Each number is 200 + 20 x the weight over its row's rms, rounded and kept within 0 to 999. Layers, rows and columns count from 0. The size before them is the row's rms in percent of the matrix's.

# layer 4 attention value, 448x448, rms 0.0439, rows 292-334, columns 32-63
098,202,211,176,180,201,191,210,210,193,172,175,178,227,182,188,201,173,206,208,184,206,165,239,215,207,177,197,240,226,204,188,177
103,208,205,227,211,210,201,192,217,221,214,174,176,179,218,198,178,203,215,182,220,189,212,186,214,215,185,176,174,222,197,207,182
103,189,192,190,205,212,225,213,162,216,182,218,207,201,217,212,188,201,204,195,201,223,197,203,181,252,227,192,180,147,213,189,189
103,212,193,189,208,200,192,215,210,206,188,172,179,176,189,185,192,215,200,192,197,261,170,170,181,204,193,205,161,240,216,229,194
103,209,231,202,186,197,167,191,199,217,190,183,180,216,223,185,242,187,196,198,178,214,226,186,191,191,176,185,210,161,209,184,187
105,173,201,165,231,223,146,191,163,232,194,230,194,215,216,209,188,207,186,173,221,186,179,208,225,216,185,208,204,197,217,202,202
105,215,187,220,186,213,210,222,231,200,194,194,189,203,210,194,183,230,213,159,193,192,228,231,179,212,213,208,179,199,170,178,186
101,199,228,217,184,201,202,179,187,174,239,173,193,189,209,185,181,217,210,201,225,219,224,186,237,199,225,173,204,192,177,234,218
105,210,202,209,225,161,182,192,232,172,233,194,194,163,217,215,234,174,188,207,145,205,180,204,183,164,199,238,185,221,210,212,142
102,180,199,220,190,199,234,212,223,171,215,161,221,178,251,199,180,158,162,229,209,203,182,185,198,240,215,195,182,191,189,191,213
107,209,180,208,219,195,167,203,222,228,179,190,211,207,193,177,198,199,186,175,179,201,175,188,210,200,183,204,199,194,195,157,207
102,227,195,193,208,207,186,199,205,231,222,192,199,215,175,203,197,215,221,189,206,188,189,187,192,203,208,222,170,239,160,189,173
103,218,211,223,190,229,204,209,203,196,218,193,185,179,238,184,187,231,226,216,187,186,191,190,194,218,214,193,228,189,240,178,188
108,162,179,192,191,212,193,166,233,213,209,227,181,193,215,185,216,183,169,204,193,197,170,220,215,181,243,201,236,245,241,181,186
101,208,191,227,185,215,202,181,199,210,185,176,198,179,191,222,160,249,222,215,213,232,224,227,221,197,210,212,206,181,239,172,199
104,221,222,196,203,218,179,198,211,160,207,177,206,184,214,186,194,223,190,211,238,219,182,180,221,208,238,184,203,195,237,169,201
108,214,161,225,209,173,231,195,166,176,192,191,164,221,236,218,229,175,196,198,188,215,223,212,221,200,220,183,174,199,201,189,199
102,213,210,187,203,191,204,189,206,207,213,172,212,205,238,224,202,222,190,192,199,185,171,220,184,174,200,178,191,222,226,189,216
103,181,218,234,182,197,215,196,172,234,170,192,177,202,167,210,212,225,230,160,199,221,188,203,197,193,185,189,207,184,212,202,172
101,203,194,154,191,162,222,171,202,189,220,212,172,203,206,203,207,195,187,237,185,210,212,151,166,190,209,220,191,244,216,192,227
100,184,173,182,214,178,168,236,194,206,173,176,220,206,171,184,185,197,195,208,204,219,167,218,233,225,204,183,213,174,239,208,205
102,183,193,174,166,202,198,200,208,210,209,204,206,210,234,198,200,204,182,186,208,173,194,208,198,202,196,183,180,194,208,208,227
102,153,218,164,160,205,220,236,190,249,192,178,190,198,194,177,199,199,218,210,225,191,209,180,243,204,226,209,194,179,222,196,189
099,203,193,200,217,190,201,165,206,223,198,196,205,222,221,178,219,208,205,179,190,201,206,194,179,167,182,214,213,168,207,204,185
104,242,182,200,194,168,179,194,240,187,191,234,192,193,190,167,166,150,183,209,230,218,206,234,202,196,204,194,199,202,188,192,206
104,205,210,207,204,216,205,199,240,201,191,200,173,185,256,193,220,215,164,202,194,234,183,218,185,208,205,203,209,205,203,214,198
101,230,198,186,211,183,169,258,233,218,197,199,203,183,227,216,201,215,185,175,202,151,193,176,190,198,186,210,196,172,196,190,203
107,210,198,218,186,192,184,164,230,175,184,173,220,183,220,212,222,210,196,219,197,215,176,221,222,197,197,168,205,190,167,202,204
104,179,201,170,194,216,182,234,221,190,197,224,218,225,182,166,202,166,198,202,184,185,191,183,196,188,212,201,234,164,212,153,224
101,209,178,218,211,177,199,207,189,210,194,178,168,196,198,228,183,189,184,202,170,186,175,210,187,245,193,205,193,225,189,200,249
102,180,220,207,238,203,205,216,203,217,226,206,213,225,168,198,188,244,187,189,220,205,206,200,225,196,210,199,186,198,208,176,177
096,174,204,209,206,218,181,199,191,200,179,194,209,202,167,199,221,206,194,195,212,188,220,212,215,197,194,193,212,176,207,211,208
099,171,196,176,228,232,216,208,216,218,211,211,214,180,189,219,178,183,198,210,184,202,214,201,192,217,212,179,215,215,221,197,178
105,196,186,202,186,166,198,210,186,202,193,165,183,212,140,207,200,181,230,159,177,214,190,209,157,180,205,198,221,213,206,199,212
106,167,188,174,192,199,213,201,194,201,222,155,195,197,195,219,198,198,194,183,199,198,217,216,186,226,187,180,189,194,198,175,155
104,192,184,215,233,215,189,176,241,213,193,162,187,207,227,200,236,177,207,186,178,183,208,209,171,173,236,195,168,158,219,199,195
100,204,200,183,190,180,221,207,166,197,211,234,169,191,199,220,212,182,185,213,221,210,166,192,195,219,219,189,201,174,212,212,224
100,178,169,180,190,230,181,203,188,181,201,195,165,214,215,173,182,208,181,214,217,207,194,200,213,157,205,194,207,230,192,200,220
099,171,204,219,203,229,191,197,167,206,168,210,193,188,238,203,192,203,191,210,201,178,167,205,234,202,195,232,184,202,217,210,193
101,194,206,163,199,184,220,195,209,197,213,191,201,231,204,186,205,204,190,189,181,176,220,240,209,192,169,195,216,200,196,196,214
099,236,198,192,216,214,216,218,202,179,217,199,221,174,176,210,199,221,203,209,209,196,223,175,191,203,177,166,208,145,181,188,150
101,188,183,203,205,187,190,194,211,220,224,155,195,199,205,232,179,146,165,176,202,184,161,156,193,212,180,178,223,192,218,184,190
102,195,184,181,228,218,188,170,178,207,203,184,231,207,207,226,198,222,207,199,185,173,142,168,172,209,234,185,212,187,203,200,211
# layer 4 attention output (transposed), 448x448, rms 0.0596, rows 292-334, columns 32-63
099,173,194,204,228,162,191,185,194,210,232,226,216,166,189,218,177,209,219,197,205,222,214,197,223,201,205,213,193,208,208,216,220
101,192,224,200,221,193,186,204,188,204,188,165,197,217,193,223,169,195,211,192,182,199,163,186,172,207,197,226,179,181,201,184,214
100,203,233,229,185,202,184,198,231,197,223,212,242,204,211,238,222,161,165,206,219,155,193,204,199,214,235,232,183,224,190,179,199
103,200,202,204,198,177,162,193,184,191,177,215,214,237,214,182,189,177,206,180,185,166,216,212,207,185,235,206,195,192,197,200,158
096,186,210,208,207,184,196,232,199,204,159,180,187,203,188,202,154,213,201,195,234,204,172,198,197,213,209,212,230,211,211,182,183
104,244,211,247,194,199,209,187,227,197,214,165,210,214,196,250,258,158,194,185,187,199,226,198,173,217,207,197,244,219,219,207,174
098,185,196,217,208,217,180,196,220,175,238,236,203,203,161,203,200,186,182,201,177,244,182,187,221,201,193,196,201,209,225,196,209
105,193,216,206,242,225,204,238,202,216,202,227,181,204,214,207,202,141,172,229,200,169,192,183,199,179,198,196,217,166,196,183,181
098,212,189,183,192,217,219,217,194,239,208,191,182,210,193,205,185,193,246,184,196,191,243,194,236,217,216,225,160,193,221,220,242
100,225,219,195,206,247,186,164,208,205,225,207,177,258,184,196,198,215,221,178,205,221,220,219,193,152,221,215,168,160,213,187,176
102,202,216,207,215,218,203,210,165,193,217,183,195,194,191,219,190,197,197,211,198,204,241,238,210,228,232,185,184,210,198,212,200
095,165,188,199,160,218,222,177,210,205,185,230,221,210,232,186,197,186,224,203,242,214,197,221,177,187,163,172,220,176,227,207,235
100,171,231,173,205,172,193,191,183,192,162,235,214,193,170,206,182,164,184,198,209,238,211,216,208,200,210,194,170,207,180,221,226
104,219,199,211,177,205,214,197,204,165,221,184,206,171,186,200,191,212,190,190,205,199,208,208,200,200,220,198,175,206,219,212,210
099,207,250,201,177,199,193,190,202,178,186,186,169,239,212,217,243,165,196,218,213,164,177,198,170,213,211,194,203,195,180,235,199
097,167,217,184,202,195,232,187,186,198,222,194,155,206,203,188,213,155,194,207,206,203,205,200,167,200,193,231,171,205,183,207,224
103,202,176,182,209,206,202,181,205,224,224,214,244,158,196,206,210,221,186,217,195,170,147,209,186,202,174,181,203,192,182,207,220
101,191,198,205,187,239,191,215,210,203,192,236,209,195,200,224,200,204,169,235,211,192,210,214,171,241,178,208,208,210,165,233,215
101,218,192,196,202,151,164,196,205,167,239,198,213,177,220,222,194,202,197,197,210,203,198,191,236,199,153,216,192,192,237,171,203
098,184,177,212,186,193,190,222,182,201,186,212,204,171,194,176,198,180,217,165,208,218,157,226,216,203,207,178,175,163,181,240,211
098,235,199,220,208,245,238,197,211,186,231,189,175,185,234,255,229,170,232,210,184,196,221,184,192,166,194,201,183,218,166,204,165
097,228,200,223,223,190,199,185,218,210,174,192,203,211,158,214,195,214,243,184,175,218,172,178,216,211,174,217,213,206,194,226,209
099,202,171,217,243,176,201,191,228,186,168,231,232,205,181,246,194,214,190,195,181,231,191,190,173,194,203,175,224,219,196,208,202
098,190,246,187,193,191,218,220,185,197,185,250,205,192,188,202,164,181,194,217,204,192,198,163,224,246,181,179,173,245,153,210,209
102,190,207,203,207,179,219,217,160,200,173,190,226,214,222,193,203,205,198,192,178,207,176,162,225,200,193,203,165,164,190,191,226
102,235,192,193,216,194,164,204,190,204,200,189,207,182,169,222,195,183,205,190,202,186,194,169,213,205,210,187,177,194,195,190,208
094,193,191,203,235,226,226,188,159,194,186,199,211,212,181,208,197,189,203,206,205,214,185,229,217,206,206,205,200,221,216,211,184
104,198,208,198,204,201,236,235,186,218,186,223,181,206,188,228,178,191,164,201,192,200,205,208,192,219,188,169,189,225,217,193,184
100,207,213,206,192,165,222,187,169,226,196,190,172,160,208,215,194,211,197,208,194,209,218,216,190,203,180,183,190,217,189,225,178
102,204,212,190,183,232,216,185,211,157,163,212,235,216,184,171,210,228,227,182,219,222,197,187,198,181,203,184,171,198,223,199,161
096,235,198,208,170,221,217,202,183,199,186,197,177,161,231,187,175,168,221,234,188,199,178,213,188,219,197,230,209,205,171,237,220
095,229,200,168,215,165,227,199,189,194,216,220,190,200,209,196,181,198,188,182,215,215,201,192,188,190,219,196,206,220,198,187,185
097,221,200,211,183,185,173,216,194,190,181,177,188,237,193,195,199,241,175,213,217,182,173,177,175,204,174,209,164,169,202,222,213
104,214,205,193,218,217,198,208,198,200,213,229,221,179,245,166,195,194,189,220,243,189,195,209,241,205,181,194,202,186,225,177,204
102,234,203,229,166,192,236,207,209,195,179,232,202,201,199,198,177,197,209,232,187,201,168,209,201,179,209,206,227,202,223,222,245
102,205,216,206,182,180,204,234,188,147,197,225,194,192,204,167,153,210,177,197,233,209,177,171,217,208,181,198,239,251,174,201,209
097,181,205,229,216,194,188,199,198,213,189,181,220,215,207,182,191,189,232,164,199,190,241,235,195,182,182,233,220,209,173,146,198
102,257,234,226,200,193,244,203,231,234,207,190,201,198,192,243,214,199,227,185,174,190,209,207,193,211,181,194,219,194,199,190,190
099,230,217,203,197,187,197,216,211,195,205,221,195,205,178,243,185,201,215,206,209,229,251,214,172,192,194,169,218,195,179,216,223
097,207,184,207,219,190,176,189,198,239,199,209,202,177,173,208,185,204,230,201,215,249,159,167,187,207,243,201,192,185,207,190,212
095,171,204,202,190,198,198,179,194,215,180,205,185,215,198,172,191,189,205,192,208,202,169,254,190,207,221,206,177,231,196,209,257
101,204,214,204,187,200,230,200,217,191,194,227,202,201,225,217,216,228,237,250,213,211,195,254,193,184,222,194,197,185,186,205,194
101,215,210,210,195,173,196,246,220,223,205,252,154,196,184,169,210,208,184,186,207,227,235,213,232,181,196,217,177,204,181,171,192
# layer 4 attention query, 448x448, rms 0.0407, rows 320-383, columns 32-63
084,192,208,191,162,221,227,179,193,188,167,214,212,163,182,201,210,200,201,146,202,219,191,177,214,189,200,234,214,224,216,189,195
088,222,203,158,209,181,212,177,219,198,176,197,176,189,211,227,222,144,217,195,203,207,228,193,182,209,199,168,210,201,164,169,192
092,205,179,155,212,222,215,182,189,178,200,201,179,248,223,184,212,197,184,231,220,191,195,214,190,200,211,188,214,192,179,200,166
092,230,190,207,213,192,187,141,234,195,228,183,183,183,198,197,243,183,206,196,211,229,206,199,206,177,206,192,198,200,177,173,209
083,215,198,196,200,210,205,170,193,230,203,224,199,170,213,221,188,184,153,232,213,189,194,219,154,210,200,192,251,206,205,224,223
088,217,192,219,189,175,174,193,196,247,221,198,191,237,151,203,198,222,209,198,159,163,156,232,203,175,216,221,171,189,166,172,198
083,200,180,187,190,159,226,232,214,195,186,211,194,199,212,204,196,253,161,230,185,216,175,234,198,212,196,185,186,203,204,194,240
086,192,218,214,203,172,200,176,157,179,216,220,169,234,206,215,214,198,164,233,194,215,187,195,165,210,186,164,187,181,247,185,196
088,215,200,204,181,202,191,210,183,200,208,236,190,189,207,184,237,190,209,187,219,182,175,161,213,201,189,209,194,185,213,165,218
088,192,222,180,191,194,208,219,213,201,183,203,203,184,194,169,192,217,225,232,183,187,172,211,198,211,174,206,197,214,187,242,240
099,205,174,197,170,182,221,215,200,206,196,193,190,187,196,177,212,199,197,222,216,202,245,204,205,195,220,183,229,212,192,187,195
092,215,147,179,218,198,177,215,245,216,194,196,190,196,207,211,194,212,178,217,204,202,200,196,212,169,204,186,239,202,212,207,212
097,240,199,181,215,234,192,214,195,188,212,190,169,197,184,210,163,187,215,204,234,170,190,196,175,203,227,234,192,190,222,213,212
094,178,206,194,170,177,189,209,180,206,190,207,173,183,200,134,229,214,201,212,183,202,214,214,219,189,219,162,227,180,177,198,241
094,212,195,235,196,181,201,209,184,234,188,193,197,202,223,213,191,131,175,203,208,225,219,194,173,212,225,203,201,183,210,157,227
102,213,216,186,198,231,232,203,198,179,227,188,234,146,219,173,242,204,204,194,246,208,249,188,193,197,240,199,214,203,204,219,183
091,202,217,212,230,191,218,200,162,201,194,208,179,206,209,186,221,204,184,183,194,209,216,156,176,233,183,203,191,205,210,191,199
101,176,191,210,182,213,192,196,179,174,225,202,233,223,195,206,216,179,204,251,173,202,198,193,221,156,197,207,218,189,228,209,205
106,202,204,186,212,213,197,196,221,212,194,221,200,204,214,211,204,205,229,190,187,191,189,233,238,198,219,177,194,168,198,189,216
096,201,216,220,201,190,207,192,199,215,252,189,164,166,179,221,232,222,198,201,200,182,193,229,214,204,190,174,192,207,224,176,179
113,179,158,207,193,207,204,202,169,231,184,222,179,231,192,215,209,197,217,217,224,172,200,218,211,191,231,192,217,215,164,208,167
109,206,201,219,210,198,213,207,185,189,212,188,216,207,212,220,204,207,192,212,215,203,197,192,208,192,199,203,262,202,219,182,199
109,226,224,182,178,219,199,174,246,214,207,200,225,203,176,190,213,236,225,243,188,240,229,203,200,174,227,203,189,183,179,197,213
112,204,212,213,218,194,205,177,189,200,215,199,201,237,191,194,196,181,231,206,212,206,182,199,210,214,209,177,193,202,158,220,196
111,203,207,257,171,251,210,194,213,170,237,220,164,200,201,175,193,232,196,222,224,214,177,199,154,222,226,215,184,188,235,225,155
103,241,201,182,198,186,200,215,209,179,194,195,206,175,169,213,217,186,196,184,207,204,192,207,191,208,193,217,173,200,226,199,201
107,206,225,220,188,190,220,204,193,182,194,205,219,192,196,223,223,192,170,165,194,218,204,231,187,196,185,218,224,169,187,226,229
113,201,185,212,220,203,206,202,194,183,184,226,197,216,214,216,209,215,193,206,199,215,189,188,202,203,196,198,170,220,236,229,218
112,204,217,176,207,159,173,218,197,202,190,177,228,216,213,212,214,210,223,200,211,208,185,226,232,233,196,201,217,222,200,201,243
102,210,194,181,190,208,178,254,190,150,234,166,185,194,204,156,192,200,219,186,193,175,204,219,212,219,213,189,217,187,173,216,176
116,173,182,234,188,208,200,179,213,223,182,231,180,215,200,210,199,208,185,187,219,186,212,185,203,165,170,192,192,207,224,227,178
105,210,182,189,223,210,192,239,160,220,175,225,217,192,196,217,198,190,202,198,203,163,241,192,191,215,189,217,221,198,219,212,228
083,191,197,177,211,232,231,198,199,175,200,195,207,233,193,215,231,200,215,172,173,211,216,171,247,200,206,200,206,140,166,162,223
082,175,202,200,232,193,160,199,221,223,185,194,190,210,205,177,211,213,186,167,224,193,209,202,196,192,197,194,196,210,169,204,189
086,198,211,228,225,227,190,149,210,210,200,211,180,211,211,206,233,191,188,212,229,241,190,190,205,223,204,203,222,203,186,214,195
081,213,169,212,248,168,196,228,191,192,215,202,145,217,209,191,179,180,223,236,225,238,218,200,190,229,181,183,205,169,213,220,164
084,212,192,201,248,174,180,181,176,199,198,189,168,170,169,200,218,177,235,180,197,202,199,209,205,183,217,216,165,200,190,176,184
083,203,206,219,207,188,209,197,238,202,209,213,183,194,186,233,227,211,187,202,220,200,191,183,185,195,236,182,186,208,178,177,203
085,201,201,195,188,200,219,215,175,250,201,223,192,211,239,196,207,198,220,226,169,211,191,219,192,190,170,229,192,200,172,175,210
091,212,179,174,210,195,183,190,213,225,194,205,161,221,190,198,232,223,176,206,192,200,203,211,193,175,185,201,171,199,209,198,191
095,179,188,218,201,169,223,216,181,223,194,203,204,209,200,178,212,167,211,218,191,194,255,219,186,173,212,217,197,218,197,221,236
087,189,187,206,195,201,223,200,197,205,222,196,234,218,248,209,185,229,221,138,188,186,219,212,202,159,220,199,195,228,173,251,217
092,216,196,192,228,203,211,185,184,184,203,205,163,219,198,188,183,191,225,184,204,194,187,218,207,202,195,185,190,214,196,242,200
098,206,190,201,239,208,200,184,183,172,187,201,174,220,180,192,204,202,192,205,183,219,183,220,216,170,185,206,202,261,202,196,245
097,182,194,203,220,169,194,188,189,227,196,199,203,162,193,145,171,209,173,198,195,194,211,206,232,205,208,187,206,195,182,185,201
089,233,216,162,180,192,197,188,191,211,210,200,205,205,217,217,224,198,191,168,185,170,213,204,177,176,216,176,180,204,198,194,204
102,223,227,197,207,203,189,201,188,244,239,179,154,183,201,234,210,180,167,213,237,194,212,207,208,181,234,198,232,181,207,198,217
104,202,198,191,183,202,180,254,207,174,183,220,182,190,171,196,192,198,165,190,196,211,197,244,200,206,207,201,201,179,164,173,172
106,188,203,199,164,193,228,236,185,239,169,198,195,188,198,222,178,180,207,167,227,200,211,153,169,185,195,218,190,201,203,204,178
096,217,167,162,216,215,198,221,173,190,213,193,221,216,202,219,189,171,213,231,201,215,192,197,189,200,196,208,176,204,164,174,209
099,200,178,210,185,180,225,211,184,243,195,235,246,203,179,205,200,195,228,214,193,189,185,199,220,199,187,225,212,202,211,201,202
106,201,187,242,247,212,221,173,218,193,192,203,210,179,228,205,170,211,175,194,202,199,224,214,171,239,198,221,178,187,207,219,168
101,181,228,195,236,192,213,175,211,194,199,213,185,226,163,199,193,190,176,209,184,208,223,180,173,203,200,177,204,177,163,154,212
103,222,189,190,194,205,196,185,202,203,198,186,161,193,197,186,194,231,241,198,208,180,202,212,218,191,203,171,212,213,221,241,180
107,215,188,197,192,202,209,232,197,213,212,203,212,195,187,191,190,223,197,192,192,184,209,218,184,184,202,212,208,209,178,186,175
112,188,163,190,207,199,184,219,215,198,211,204,193,247,209,252,210,190,203,204,182,182,169,194,246,187,222,205,201,186,198,189,154
106,235,224,195,196,247,210,213,224,208,182,145,205,201,222,223,196,191,214,178,201,204,209,209,177,194,212,208,218,152,231,196,171
106,195,204,192,202,228,224,181,212,225,194,234,161,155,204,171,187,235,209,183,208,182,199,205,214,143,177,222,190,222,172,220,220
109,186,203,225,221,210,208,199,198,220,159,197,212,215,192,185,204,224,207,194,200,174,233,192,149,218,173,193,192,175,216,194,147
111,184,196,220,225,170,182,199,169,177,214,194,238,193,219,204,203,151,130,192,203,174,177,192,218,218,237,195,216,180,197,178,188
108,184,215,210,148,220,190,216,222,221,200,181,227,222,202,250,232,184,216,210,173,217,219,206,198,204,211,192,226,198,191,180,218
109,182,223,213,188,209,218,201,157,188,184,210,212,227,220,203,191,222,203,197,203,212,201,198,232,203,179,223,189,162,216,221,197
108,185,184,211,187,193,163,193,189,227,212,191,219,175,199,186,188,194,148,220,203,199,203,167,266,198,189,197,180,169,196,179,182
107,191,162,195,203,212,197,162,196,208,196,195,176,216,195,168,196,167,235,202,203,229,209,194,169,155,170,255,177,185,175,178,192
# layer 4 attention key, 448x448, rms 0.0418, rows 320-383, columns 32-63
083,183,159,209,205,236,173,197,188,222,160,185,249,189,199,167,214,198,244,217,216,195,205,168,200,173,218,218,225,227,195,182,223
082,158,202,179,195,199,210,221,232,203,202,199,187,170,188,199,227,197,203,192,190,195,216,205,200,225,181,236,204,193,217,215,197
086,169,224,190,191,189,203,209,226,244,216,194,176,191,213,224,185,199,202,223,222,232,166,208,219,183,211,209,170,213,256,206,205
086,178,209,241,179,187,170,181,224,189,194,185,209,185,184,244,192,216,191,202,197,180,216,208,161,199,206,190,211,195,164,193,206
086,185,219,200,162,186,198,194,212,208,167,190,214,185,227,193,193,188,164,196,215,163,198,225,160,212,194,207,170,176,205,186,220
088,210,143,210,209,220,181,236,159,213,172,168,213,232,150,191,216,205,191,230,209,200,195,184,186,199,213,165,179,215,191,241,209
085,212,209,224,184,236,221,202,203,206,217,191,205,207,191,171,211,201,208,201,160,189,222,171,162,211,207,195,194,177,158,200,205
085,185,212,211,198,191,198,181,186,205,166,222,189,248,169,221,165,220,212,186,211,209,202,157,161,175,222,188,203,167,191,226,187
091,204,220,186,185,216,213,210,171,202,213,186,194,218,185,243,243,205,218,245,191,188,214,168,202,221,217,188,208,202,222,212,208
082,238,206,189,172,216,189,195,230,162,178,184,191,224,165,142,191,204,176,202,226,202,227,200,198,243,172,206,196,218,217,239,186
092,193,197,174,199,213,226,199,209,227,220,188,198,192,184,147,203,194,212,208,199,154,205,234,198,123,192,202,214,208,169,196,198
095,193,191,206,180,179,160,205,194,217,196,197,199,160,196,183,218,191,228,182,202,201,178,203,186,194,227,216,190,185,220,245,195
099,225,184,201,179,208,219,234,169,206,224,215,214,200,170,209,163,193,216,212,209,225,176,181,189,206,172,195,214,218,214,189,223
092,194,193,242,224,197,209,205,200,183,238,230,184,191,176,203,240,189,199,223,205,162,213,200,189,230,182,232,196,192,190,216,166
096,213,182,227,190,197,214,237,203,189,199,200,188,209,230,215,222,178,196,207,208,210,203,159,158,190,198,217,228,210,179,154,193
104,172,186,186,200,214,273,221,227,180,234,202,227,191,208,154,175,235,196,234,213,203,218,203,174,203,214,218,195,198,212,198,173
100,172,217,199,182,203,225,182,190,177,206,204,229,211,221,202,221,241,207,217,189,192,174,194,155,192,188,207,195,181,219,181,201
099,169,245,219,170,177,191,183,207,218,188,165,182,191,227,178,196,208,193,162,204,165,185,215,238,196,193,193,191,196,215,206,189
102,161,212,183,206,181,222,177,226,158,213,194,220,217,199,206,208,201,212,214,183,183,189,186,187,220,187,177,214,199,203,201,218
103,184,211,207,167,239,206,179,181,241,198,206,184,202,163,217,222,229,167,201,182,199,188,218,206,187,177,199,199,212,197,201,162
104,199,187,208,189,179,181,176,172,217,179,212,175,192,220,235,207,173,208,192,190,187,197,202,197,204,210,180,193,169,191,205,161
097,214,192,165,206,165,194,218,182,206,190,173,199,217,185,225,226,205,214,229,189,205,205,193,215,204,187,184,240,201,185,201,197
110,213,193,203,163,203,183,183,227,178,204,180,252,201,183,156,198,224,213,215,179,239,235,214,221,179,205,216,210,175,200,218,196
110,174,196,217,185,201,230,164,194,236,227,259,192,213,204,218,202,193,194,214,215,218,203,193,181,206,250,174,179,206,186,194,182
108,209,179,241,177,187,200,202,202,207,223,223,156,210,213,162,175,238,201,197,191,214,194,186,148,201,213,191,190,167,222,205,149
111,208,198,195,250,199,229,204,202,156,218,208,233,226,176,210,220,180,185,197,199,211,224,218,216,158,209,210,173,225,225,194,228
104,201,182,213,189,190,216,184,189,214,139,186,254,179,220,230,213,198,171,191,204,240,183,190,189,200,207,213,211,201,195,185,220
111,189,197,215,208,191,188,205,199,158,190,212,163,197,191,204,220,229,235,161,205,193,214,216,214,174,185,183,203,210,230,241,201
113,205,219,187,233,185,157,170,184,216,204,203,271,233,213,213,186,229,192,173,203,190,193,220,215,201,195,217,172,241,226,221,221
106,198,205,227,207,192,195,212,206,158,200,220,184,204,199,183,163,190,167,186,173,204,226,180,194,205,196,175,193,182,196,201,191
108,187,179,190,201,213,206,211,238,214,213,210,193,204,216,177,199,192,215,186,224,182,190,207,164,184,185,216,224,213,209,221,208
109,194,216,232,220,195,213,216,168,207,212,247,179,209,217,215,190,181,222,206,186,171,234,199,201,183,200,240,221,233,185,198,231
083,173,172,194,198,195,192,223,197,212,167,194,172,213,207,207,207,223,181,169,185,197,204,204,226,201,200,197,201,220,193,211,201
090,158,197,227,230,179,184,191,230,196,222,228,184,206,189,195,244,209,210,214,204,233,208,222,206,237,201,183,223,188,200,159,184
088,198,189,218,202,207,198,223,237,220,206,191,194,206,215,189,163,198,192,151,234,219,206,183,225,208,178,201,199,199,217,171,194
084,195,206,176,197,208,173,153,181,171,212,204,191,208,203,204,222,200,217,188,250,204,236,182,187,197,207,186,221,180,158,193,223
085,216,220,190,191,215,179,224,202,176,223,175,200,171,171,221,185,189,192,190,193,215,197,185,219,181,179,217,205,203,200,191,201
086,214,199,232,231,200,215,210,205,206,219,189,216,260,202,194,200,176,181,199,215,186,180,186,197,186,194,171,190,178,201,215,181
087,238,202,177,190,205,193,222,177,189,183,185,182,226,183,192,196,210,176,216,197,214,174,221,189,191,186,210,205,182,200,207,194
092,225,182,216,185,216,196,198,226,175,213,255,180,194,170,206,187,208,206,213,166,208,190,207,212,196,225,226,161,168,209,202,207
092,147,191,241,208,192,206,223,191,208,226,202,208,163,216,192,193,201,199,189,190,183,199,222,223,184,208,212,187,198,184,224,215
089,190,235,181,224,195,206,184,182,233,227,191,237,220,241,195,251,202,187,161,204,234,219,209,223,186,193,167,235,246,183,197,234
092,217,248,200,175,233,202,190,180,168,180,186,205,194,197,178,216,190,202,200,206,230,191,173,209,187,205,186,213,183,185,207,209
090,199,180,251,189,222,204,228,184,175,213,177,158,192,206,217,204,220,188,198,182,152,183,200,151,202,199,241,214,228,208,183,219
098,202,213,206,188,170,201,183,211,231,258,183,203,169,215,202,193,208,201,174,225,209,192,215,220,223,195,214,174,192,187,197,218
096,240,171,225,205,207,237,193,190,226,162,202,226,219,201,243,186,182,209,205,176,202,179,201,194,232,190,215,208,193,191,199,194
097,207,218,216,160,225,167,186,193,242,243,179,205,190,215,230,231,167,181,210,202,176,200,173,196,202,197,211,223,214,207,211,188
099,212,205,213,165,209,195,217,219,224,223,204,211,227,209,154,224,192,216,204,210,217,211,190,193,217,197,204,216,191,182,205,208
099,184,226,197,183,200,214,199,205,221,197,221,175,209,179,189,181,207,183,204,184,204,177,202,181,190,197,159,205,203,212,184,197
096,210,206,197,192,242,166,223,155,216,188,195,196,193,220,221,193,194,200,175,229,203,191,194,193,185,217,207,170,173,159,175,211
100,205,206,190,194,201,187,167,167,199,160,251,225,216,212,191,217,185,187,231,215,209,183,193,252,195,218,221,174,195,198,209,209
103,208,190,210,204,187,203,220,215,195,221,187,214,189,212,205,177,192,179,246,212,179,238,219,172,215,203,180,208,193,199,198,158
103,193,211,216,209,172,195,190,193,226,200,182,171,204,159,192,197,196,168,213,198,185,234,182,189,218,190,203,209,191,189,198,222
110,190,194,179,197,191,215,169,207,193,174,208,187,202,193,192,203,198,204,173,202,171,186,207,184,225,210,194,188,219,219,194,175
106,243,188,180,167,173,200,230,217,185,223,181,205,188,209,185,165,220,204,195,238,217,201,234,212,208,232,252,219,195,202,185,187
106,200,169,218,194,167,206,210,162,227,204,193,199,190,202,213,197,199,206,210,197,192,193,181,218,173,182,192,174,182,241,152,173
106,201,227,207,192,227,192,214,212,232,191,206,181,214,202,199,186,178,214,200,211,187,225,224,192,236,215,219,212,173,204,210,197
101,233,163,214,193,217,215,190,223,178,168,221,187,170,196,188,177,201,204,184,207,235,186,214,232,184,186,193,183,199,194,199,204
108,167,200,235,211,211,206,145,195,234,173,230,226,198,216,229,206,230,196,224,176,182,177,209,171,213,187,189,208,160,213,205,165
109,190,211,196,198,162,201,208,189,226,184,174,220,245,198,209,220,181,198,177,196,158,187,211,209,186,224,172,218,213,183,190,217
109,218,193,212,195,199,187,203,187,225,174,199,243,211,199,261,244,186,235,208,177,219,197,180,193,177,187,181,238,197,192,202,207
111,190,207,204,183,176,216,204,171,230,151,178,225,210,204,186,187,250,203,172,208,198,199,207,243,199,199,237,200,178,227,250,206
105,201,201,176,216,227,190,185,209,204,194,163,211,222,214,152,205,204,177,208,226,190,182,191,218,192,218,209,200,190,207,198,219
098,176,185,223,199,210,206,191,216,192,197,209,168,204,207,183,192,228,208,195,174,234,191,176,214,212,175,220,206,193,205,187,193